{"n_layer": 13, "d_model": 160, "n_head": 2, "n_kv_head": 2, "head_dim": 64, "d_mlp": 256, "vocab_size": 3976, "activation": "geglu", "norm": "layernorm", "norm_place": "pre", "norm_eps": 1e-05, "positions": "learned", "qk_norm": false, "attn_scale": 0.125, "bias": "none", "tie_embeddings": true, "parallel_block": false, "init": "normal", "init_std_qkv": 0.0158, "init_std_o": 0.0031, "init_std_up": 0.0158, "init_std_down": 0.0031, "optimizer": "soap_variant", "lr": 0.00834, "beta1": 0.95, "beta2": 0.98, "weight_decay": 0.033, "lr_head": 0.00619, "grad_clip": 1.0, "warmup_steps": 200, "schedule": "wsd", "decay_fraction": 0.282, "decay_shape": "square", "final_lr_fraction": 0.05, "batch_tokens": 65536, "seq_len": 512, "doc_mask": true, "train_tokens": 139300000, "steps": 2126, "dataset": "wikipedia_en"}
Each number is 500 + 40 x the weight over its row's rms, rounded and kept within 0 to 999. Layers, rows and columns count from 0. Numbers have three digits each. The size before them is the row's rms in percent of the matrix's.

# layer 10 attention output (transposed), 128x160, rms 0.253, rows 24-44, columns 0-159
072:485497540637506529498546530474515434460545530520509557530522503452483465484504463461510474507490561503482505450569478485518505486559468472462470481482436426497490491494475486463423439441479508535443492487522522481606514473509531534574564546438554495519474445520497538487410556564465516508510539469518542527438522558458481538580511495568477431424491562552474533504514528459538486560433539483565564548484519531467490543549484473455492510544487489512486478500417501519502478429542475
077:550491483586457470506501482509526503479501399493501523489545521425519565603477413481531476528498622466468494559515534495545490484417509523542465581510487484586530476479498561530530469520488481545479447492507483548449415461537513525407470514544552540533503520448505509553530439602507454485507529497433525465493505474500534527489455425459467468498526499556478465502455487471514484542481531447432516557482460523534437507526457557516490490466473446495512548442527488520517550530522463
076:515508518571561485536560480537518506540545472453424494453441506520439445505504538573539482561530449515488456503515493616532474546511456542473474525453523500377542481449493550481498516525527488476525525426507508493522494511492445533471495481623472482525505500517491552503512523478481559447494483479443507527463445550478494476461550478496572483518491463548540456546452540551536516472529514496492506435549460474492497484479470379529481511467577397509524583498488484551537443539485473
080:519534543404504557528565520527528466519541546474461516578481429474530460487519536500581517543493462493560550498444520477511515499523476436563381501483499562474577492456485573527452473485500479489536481496510539481539475548524477520513485484536503446464515473462496599505439507495505457539517464471513514474570419499541472514497544439495531430445477540517560516495519456531467448520520556558465512431519504468529453449466585561488509479496519622468538530493535482468506504501427537
070:491547576533460510474492502468464420522455488531486510458535524457506499517476539539491475533604450460500589508462510563502496569479538469423541520543498471542427492541509519460488461465478481497495496499545495494468536456512411506529455507516457526554511573493494493551467527589452492514496516485535506456462504377456476418584554505490549505546530491399461450529510503462525478465611515483502433555471518456480561532482439553514431496517523503483479487438467473529517491533527516
077:531440520501486466501510545506481520473499538553538534530577490546557511529504530491543592498493444469483460555508446473555505624468504501492575439555547426565517539534545575477468479554543473521489528432485523501459545497552481452448536487505565609476491504459486442458539522527492485513514506480511437498455487481462459502411540449468489485487493502545485474477487450475533501478449471484482456563470487409531539553478475546478557432513442414472528557466517522570506534485508481
078:452538461581510464455482439530499420519505538524569515530520457507503485440391425544508518585500465416485488457516550553534498494487513565565542601456567501500502541598515551479509532521493486469481553523461488476450511521462506464544585504518455515542539489498525461494454487412497464530496516491552561509480478511500435532463523480525515569508509497508444475426533561477455528434507491481458527545520430494517476465511473467497509441458489506431507453502504459556563490425494486
075:529448498516511484499447492530540487487460491478423445495492452516540537629559530454464498524468522464455545556518492488478503545512547578526485556485496465379459536498564512516527541459510534515428511519512473532502465466445514526484461494474413544513530558491537568473532518541469478550458524543521552413418574410436497466460488499482440468428484515504454465454504511429494561516461534521506472495497456476492510520493527507529506524502487472490444541507455535434430421469469459
076:530461509441575388484474546500514472508498551456500517443478533454472469445553497497590502474495498492459525462465485435515463514441480549480473545608604496530555511412548496437543515499559503490497485449503479544474558495487499495453445514561532528477485488483557505419509515468472445534506512519466546473432530455492489513482526539459535482459512550530566522520512473480570519545445541523465510497412578490570490462460528488471506613502551511500463528465499563474492459510454509
074:442465460496589517472469444499555461482482471531483473592470533503447530461549509467570482453429497513376542559468543502527527476497437505409468478451468514527519479504489423481448463549470536480501547539491482520488531451506550461524521504489493501546533515512488468518549457519484467546487484501432408514534453545529480554557451462474524463526545514494504507451472547442498559549516503542492555503464513453469521570397534510435444523490524478548528467463514492462497422428464434
078:502528478516521498470532520463452481515558497545537466465511525503536479507490543484532549508533460552513530527500544545500507464513527494481529541453490465511534530553522522481486467495518455521523452484570603503519535501477552430471436523489517502549462521480561547472566496482530537439566569490540433442561557519546528421520532559471536532532411491450456498568527478491474538465448465420394590499546549516532424495505472551431462464432458578500440512485516486563509475473540466
078:534483469473483520472538444533494552464535477434521582488499520480564439507538558487530444538488543505517510545473454453473494567472489484478551487555438486578506472529452475542486558507428482463470421520429521490562466488502449483522430588529471488591480531533494570460431470575561515450457519501481463483498447523542515534404450553509546500481412507469527475478456493493479553490441493449535532557534537433515493507527489562460461448495498465482508593472527516478532538501497518
076:452444526410500514515552461505414541526507474446511484530457530565491500502525486509605523591459527546485475445421547530526496523508514531491478516527480484462554547601480528474511468511499573464476600559461504503503462436491474489517585549442485469481443462483523483490526492464527501582509436459460545522489487535490479520507512543451556559532543482464525537487473490532512427433557555398497483508466501521539482575480500540534448472527534434516470511478514530487471568555531487
074:475503497518524568515471487537474549456480441497528463471464501476491421512472442561512458493499569501464594497486496511476555476425514505514497428517513529483488545567500498578550440501489448464519523511505445436434513529525561502537502489541520447451496457541496516441573590532492436477515547463537501483536512440479411558464505524483514476571471494544553483507486526511528489513481467555529507530522513473397464456506528376574454477506479512427449537462462453462534490573462490
082:450486560566542533477525528459528615457534516507561539452530452489513508464517596540533473569516467492460509525489505505494416445510471491549460506480518547497476486475533465525439446502539494580490587484566467485522526538506521448437523465459498461576532494442489580455460502521520540601537534536503479526482437477543495473577494476489474410514506538498487513527503504464464472511548486524456482507526467507479519490474543326515533537506479489556492500563511458492540493525486505
072:486543505503552552472585515500447467533576501535391471490522520512478514516432455544481479458506527494496558491460434588521521484599552527509484469524508532542441513560472464482535526498533452454492519572539419507572538555509451453521521520530421451525476475422544459522510548535543540486546484430528539493472467487549566434577494484517449492576439502580549477484480471514505485470467488541517526529530461554494492476473518466521520559551506502566489501470472531481484466504440562
068:528426476471479434566522492554495464435502543467421499474475550508461541541533482524508600477469560482521488562506474524437489607484455512507484537513529472496543449581523540546508434478498469542484495487532530510557528509456551499513473486570525500515490474444535445506518446527426477489499464528533491497459488409462488483505514363448516458487512511497508536485565546479468538530484541531538479568487459517416462486468467503523415564456408508522495450507421472537495516497510537
065:516489440478485492535494483545539415485471455529536459535491472477501455444469492577522449559512435491457490518464554502393465542536471495553442464526549452555455540543501496544525481575505512551517440493551487525485505466517449449504494471517375561463476539542492490438428467455562480522389505511534495485460516550506514488473506555487499539465475508532449457516506550481496502468498496502522501544446488476481545400530510503604479474397468486579476512545531480518497462500542494
080:402471461510488560553496516481494577481519460558454509454464545530516562502469534636439512478540535531500451489518494488488454407462508508449497463470545450493614513434535463450499495541483543492442474471523485522531491491587421529503478519519499438459450470438515385494455503494533540522512499423477482572453527453464546512425566518495491479540557514467532468510507523479523495475506514500490553449536476534500471509500474450443492510477509510527468476489487512471520556433518417
072:523554536519525494541537527530538515506497517457509559536518541498475475589486502564521452574439501531598493423533523588539481461535477452498531490474567525488484537463536543550541499453481496529486450411549542499517570550427474467527492529540575566451538552486479504499436493444536485501483511477528473575549512509465495516529533427527564563533577514501434538537496530485519499460462543495516469536475545552484441506559484538530457523476541513564478523549575527579493517483560475
075:365483515614479508537477540512539453515511517520486584498470545509532521391524473527489505535465469510494463510520550497506509585485457520456523584497519555513438545483500487555534505451488457437458512492506495565509493560455557434486568401473470512495473596468517551504459500526463477448509515503570511524533511462512469555483479523542510427432541546492519476542521447558491439537491568432509513525565508523484507432541489462492548462513473546478487469519490454495513454536518529
# layer 10 attention value, 128x160, rms 0.285, rows 25-44, columns 0-159
082:635589533504529512511451454474503488535546482491511507524497419596580443456442561518523462487439429491585464532510555562492503519522514487497550455520530517462558453506506456498540525504519478482444494495428554495453528510479479515550503509534537505447499473457508444488496490483442458485513484498512523512529467468493502452456441537530474492506470501533546509483465485467441560470526508463490544462497485571591588535454496487507456546580542563523501518511509571496489520527410591
079:472496536467521507464453531497476513472591508543483498526411492501507545417467479447506530446532471507517517512545606463494493476505537508518532475542542540570541533540453508458473445485447486502485546459461385444567532523490499459470572488452517479584511522476513513522446484482545529518475487529520448443456486490522502548551554566467479533540530537470537409541521499562464494514453547459521481484490534530399437464548480432415458566479474516478466484529461449515485454465492562
074:586472512481497454468500504459505513547541530428506482438465560534529509506506537511531489519411538487444567573527557495523505474512503522467543485421505449548523536537419551423490535577496461566536567423573498548546507507485482469436486553515474519526476541537491436537477398463524491468444522498471456539497552529434525521500515537518511570512478515475439585469528427490519467513534465474581459519554484480448509498570515519530473497445525448436468492512495492466528514452456499
069:482497502493514442566495530482518575512503496495434515460511470493487464573499502501485501524490492554507448528514505453496413426496491506584481438506474499474485582473480393492542515455571518462554465483456496464442440499577505455525499568569489487478412532471489545447516501475450563458579527473522489496476469559484568537440532513477448451491499462582523498462543488452456426551470495469475532545531558551513494471408481478442458487539516445537544477483470488534444444533490543
084:519511463512499517586458561451575463581474449454538439527519474536552480524464485490507418474478576518520513573459479596548494502510498467497519464530549465475516504497522516574499469478581533446547481495504517445473464442505540487552424571472558419553491393454540492517505573547442510465636483544507512476507476473475426433443488470510487469513521488501508482474485495461508488513521500449534497430495515545488548478502526521451489551553522455509456496522522516502488505563519464
078:529477484493500505565428530514570551449504505471469515431522505515513446506496531451440479472507529544471557511492551414527510528405511556481396519474499515500497527507533448537524506446504485516483482468542526519480525523428540493453474489422513491508465538582476472460529494561478559564564502513469517463536498527509514446554512468526519426530503514424584517450454511477489419526519545536618527521505500537538509526463510506412525564512425518529489477605505462472486493499541575
074:518489520526526487517499554474462517498469465516524513511467525531539447507486518477515458449541464563526435445481452475492499529564513525528568504465500544488504416536469513426445484471514533476535482551448525521459549402523491525575491533532533522426498545510419503449491462483514497531507486511590531423505538413509496522399453492561486603522561445479598500525491498415478465469483448481506459457505508512558520465463489494527519481532461533420531448539489524454486534483601463
079:531450466499538503474486467551461492513547438484511445543494556594555585464430517509482419500456488556554489498494472496579590551552493503516556520479515484530530463475528522507469417509522508496457439531493479526479457469517481496442512513531508426512526443524498536504485491473558486484551525394484473526505518510472533532434515398592440494527469498507487512528496487542543520475501528450497491477593503486470472393522453482493515463479469585438501434511581470497480547438476478
071:518430422482458522478526516520514401463526462473547509511540526488538485482456535549478488492552498451565474436490425461500513476534478437450475510547565510505416483500455523493527492391540460491526511491494512509483507491456467472485538483481456504483477518531569439498388541502471514556570480516558524558573481482549486485522474549543479518487494530572469534556523453537495473523547507478488501563524505407480459510556472528497595499453528495514472500540425574554599492548499548
079:487547475487492439462512530507488481472440492497547593547471518527429523540386509488511551477530586431473467556488455466483492551508483503497456420571518489576545528436473554532528570449513556444454507449470487467495477589492480512490516522551488543510420476504461520511531534523482509535477496537439489527571539465482488497504577481520560499487557503530506448458526536490503493526457549488566431471532455477507627525507517474509460470520501507578508525489530489438521457520508589
076:485548510507517412571500501497455496473437494475466488512465481582500488546551460489516526463466509451450525499479514575490430420497511465447524426506479510532518537477562550476535437509530484516608570482517548482512543474473463521499552487501519526482517446456519527510507528508484504527471539453515528546530609488511475480549501437488455540465537509670537490519545467475471557513584452453444453434482448495512511545548444501513487550523537487578428488496512496486499473520463495
073:495462500465522509501482527511546493437478525490442534527508511485466595530485462499499455458531538532511488478531605560596623451535509492527514487516543546482456441484493461569457518558571411491459525484541520525601547528476486575464555499514504505504531490584510487512518460538442504537484511514569487509527444479428527468507410543487482498452517525560535506560539519602432550516481481486526532513473531536522543475510490526501501478481478433488533452537439455558511468551488497
072:510508533489503521532493515487505530544465534532462455551495495476477526505458527475462532469452389540494481515455568539501445504519456484450555586469508516497483487464505480487557545485476582453471469520537488519544461490566475444468510499544547558456443576534538519510394482438467540514418486484551468548455481493493480505543492480506452426605461556487520427558513540482521506480582558475565543431477464524540508491528415563449481563487518468544534529490464473510513517452526555
082:522476492469494529482471488460489538499498542545518505499449473503431481378473526511403531540489522478550475509537541494472498527463553499503542509522470529547467454502397431452498502435548506493537546518515422530566514580464510503545505452530487455510451537499496504517491516510572491518467497616502505587439463559490514540526589515605461494487562457469518426510543525523439452505494517492499483524537533433449502507519524455538576579500499480504438451456524469540562527489501504
073:529396476509417481496495446557489574593487520583487467542494488526449498500515558501524508533565582531508482480522512519495455475467420515519506533524528496528529502523486476524503460467493523558521503478466471581518457472516501525499535499484512574425466532498426562482497459454521518462393494564517484454443528486500490503543546548487560522470449508390475503539543528530511434482519510510463523536560505432493433506421428604465494521531492516492519461516517487539470447439549524
069:564508470536480490448446511402469528545551456486465467530486474503512547520418529525528376474470397595506449529468567462455448538485513527471502447524486492467527526501435477507484481518524496422473519564456533507480553493516526492520518526489564537523521464523462550473440513513501480505570461529461567585464508436481455470438508527523492515511529584483485565474476498559506474456523486478468478482491487505455575444484456491532492464537539506459544539493501603510592500547498538
064:469474500489531507516527584522517452403486625467510475487544496502506407576501507430454517527455509498482543582441478450555491495483583469428460482503427520526489497490559487406475446508462491486496493516518448528454497507496526547522486499504555461482514547555524535546521486480519579446534580546492489539503496503455521482506499502493488514530433526466583479512479499513464450433495454526510466466516464557541485434504526557363518550561526506520549496454506519513492430521487515
077:506538447489508407520411465500535532531480444456497515540499492489499477443518498461539542472602458529552468499527502517469553510508457459489501535534607493500461436409552445472519497550462456456549513492509388441516455507520565511482527512472520465510530489472459505504502524544518507442475508486469473497444474540533482525571517565488494520462416549468493518492457548572465567459514533518431538501507503471492505430541502485551513519437483447376469454421501519508519561524530500
067:478542533497463420470505448536494529476563485475501546554434453409509479533442405473502473546428496530483554557497536477450504486435504524506410479519512432435544443502494512515479478591485451558492451489433440498469516555497500445548502491501545460569476499523486470509522422517564533524496497568500502445557482522518524495501523467580489468467521517497468491568489458568462534516509497562551480508507549573477496508544546509503547459535528470587499563514557476488443546439453482
077:500521518479506501417426531485490517527580457483500444417573528461434482450512453552441517545471451523493519464524516439416515443467561473518523449503548472485568523527473488437500552505509548552489537458524485497470555486548531535493540523466513484487464551550446532453487544388537413504518473530489495539532483520547497456481431431532479539473460453483555507521476530482581472564520510487523557536414417492514463526473519493475470515566438465544469502466575482534536468504497488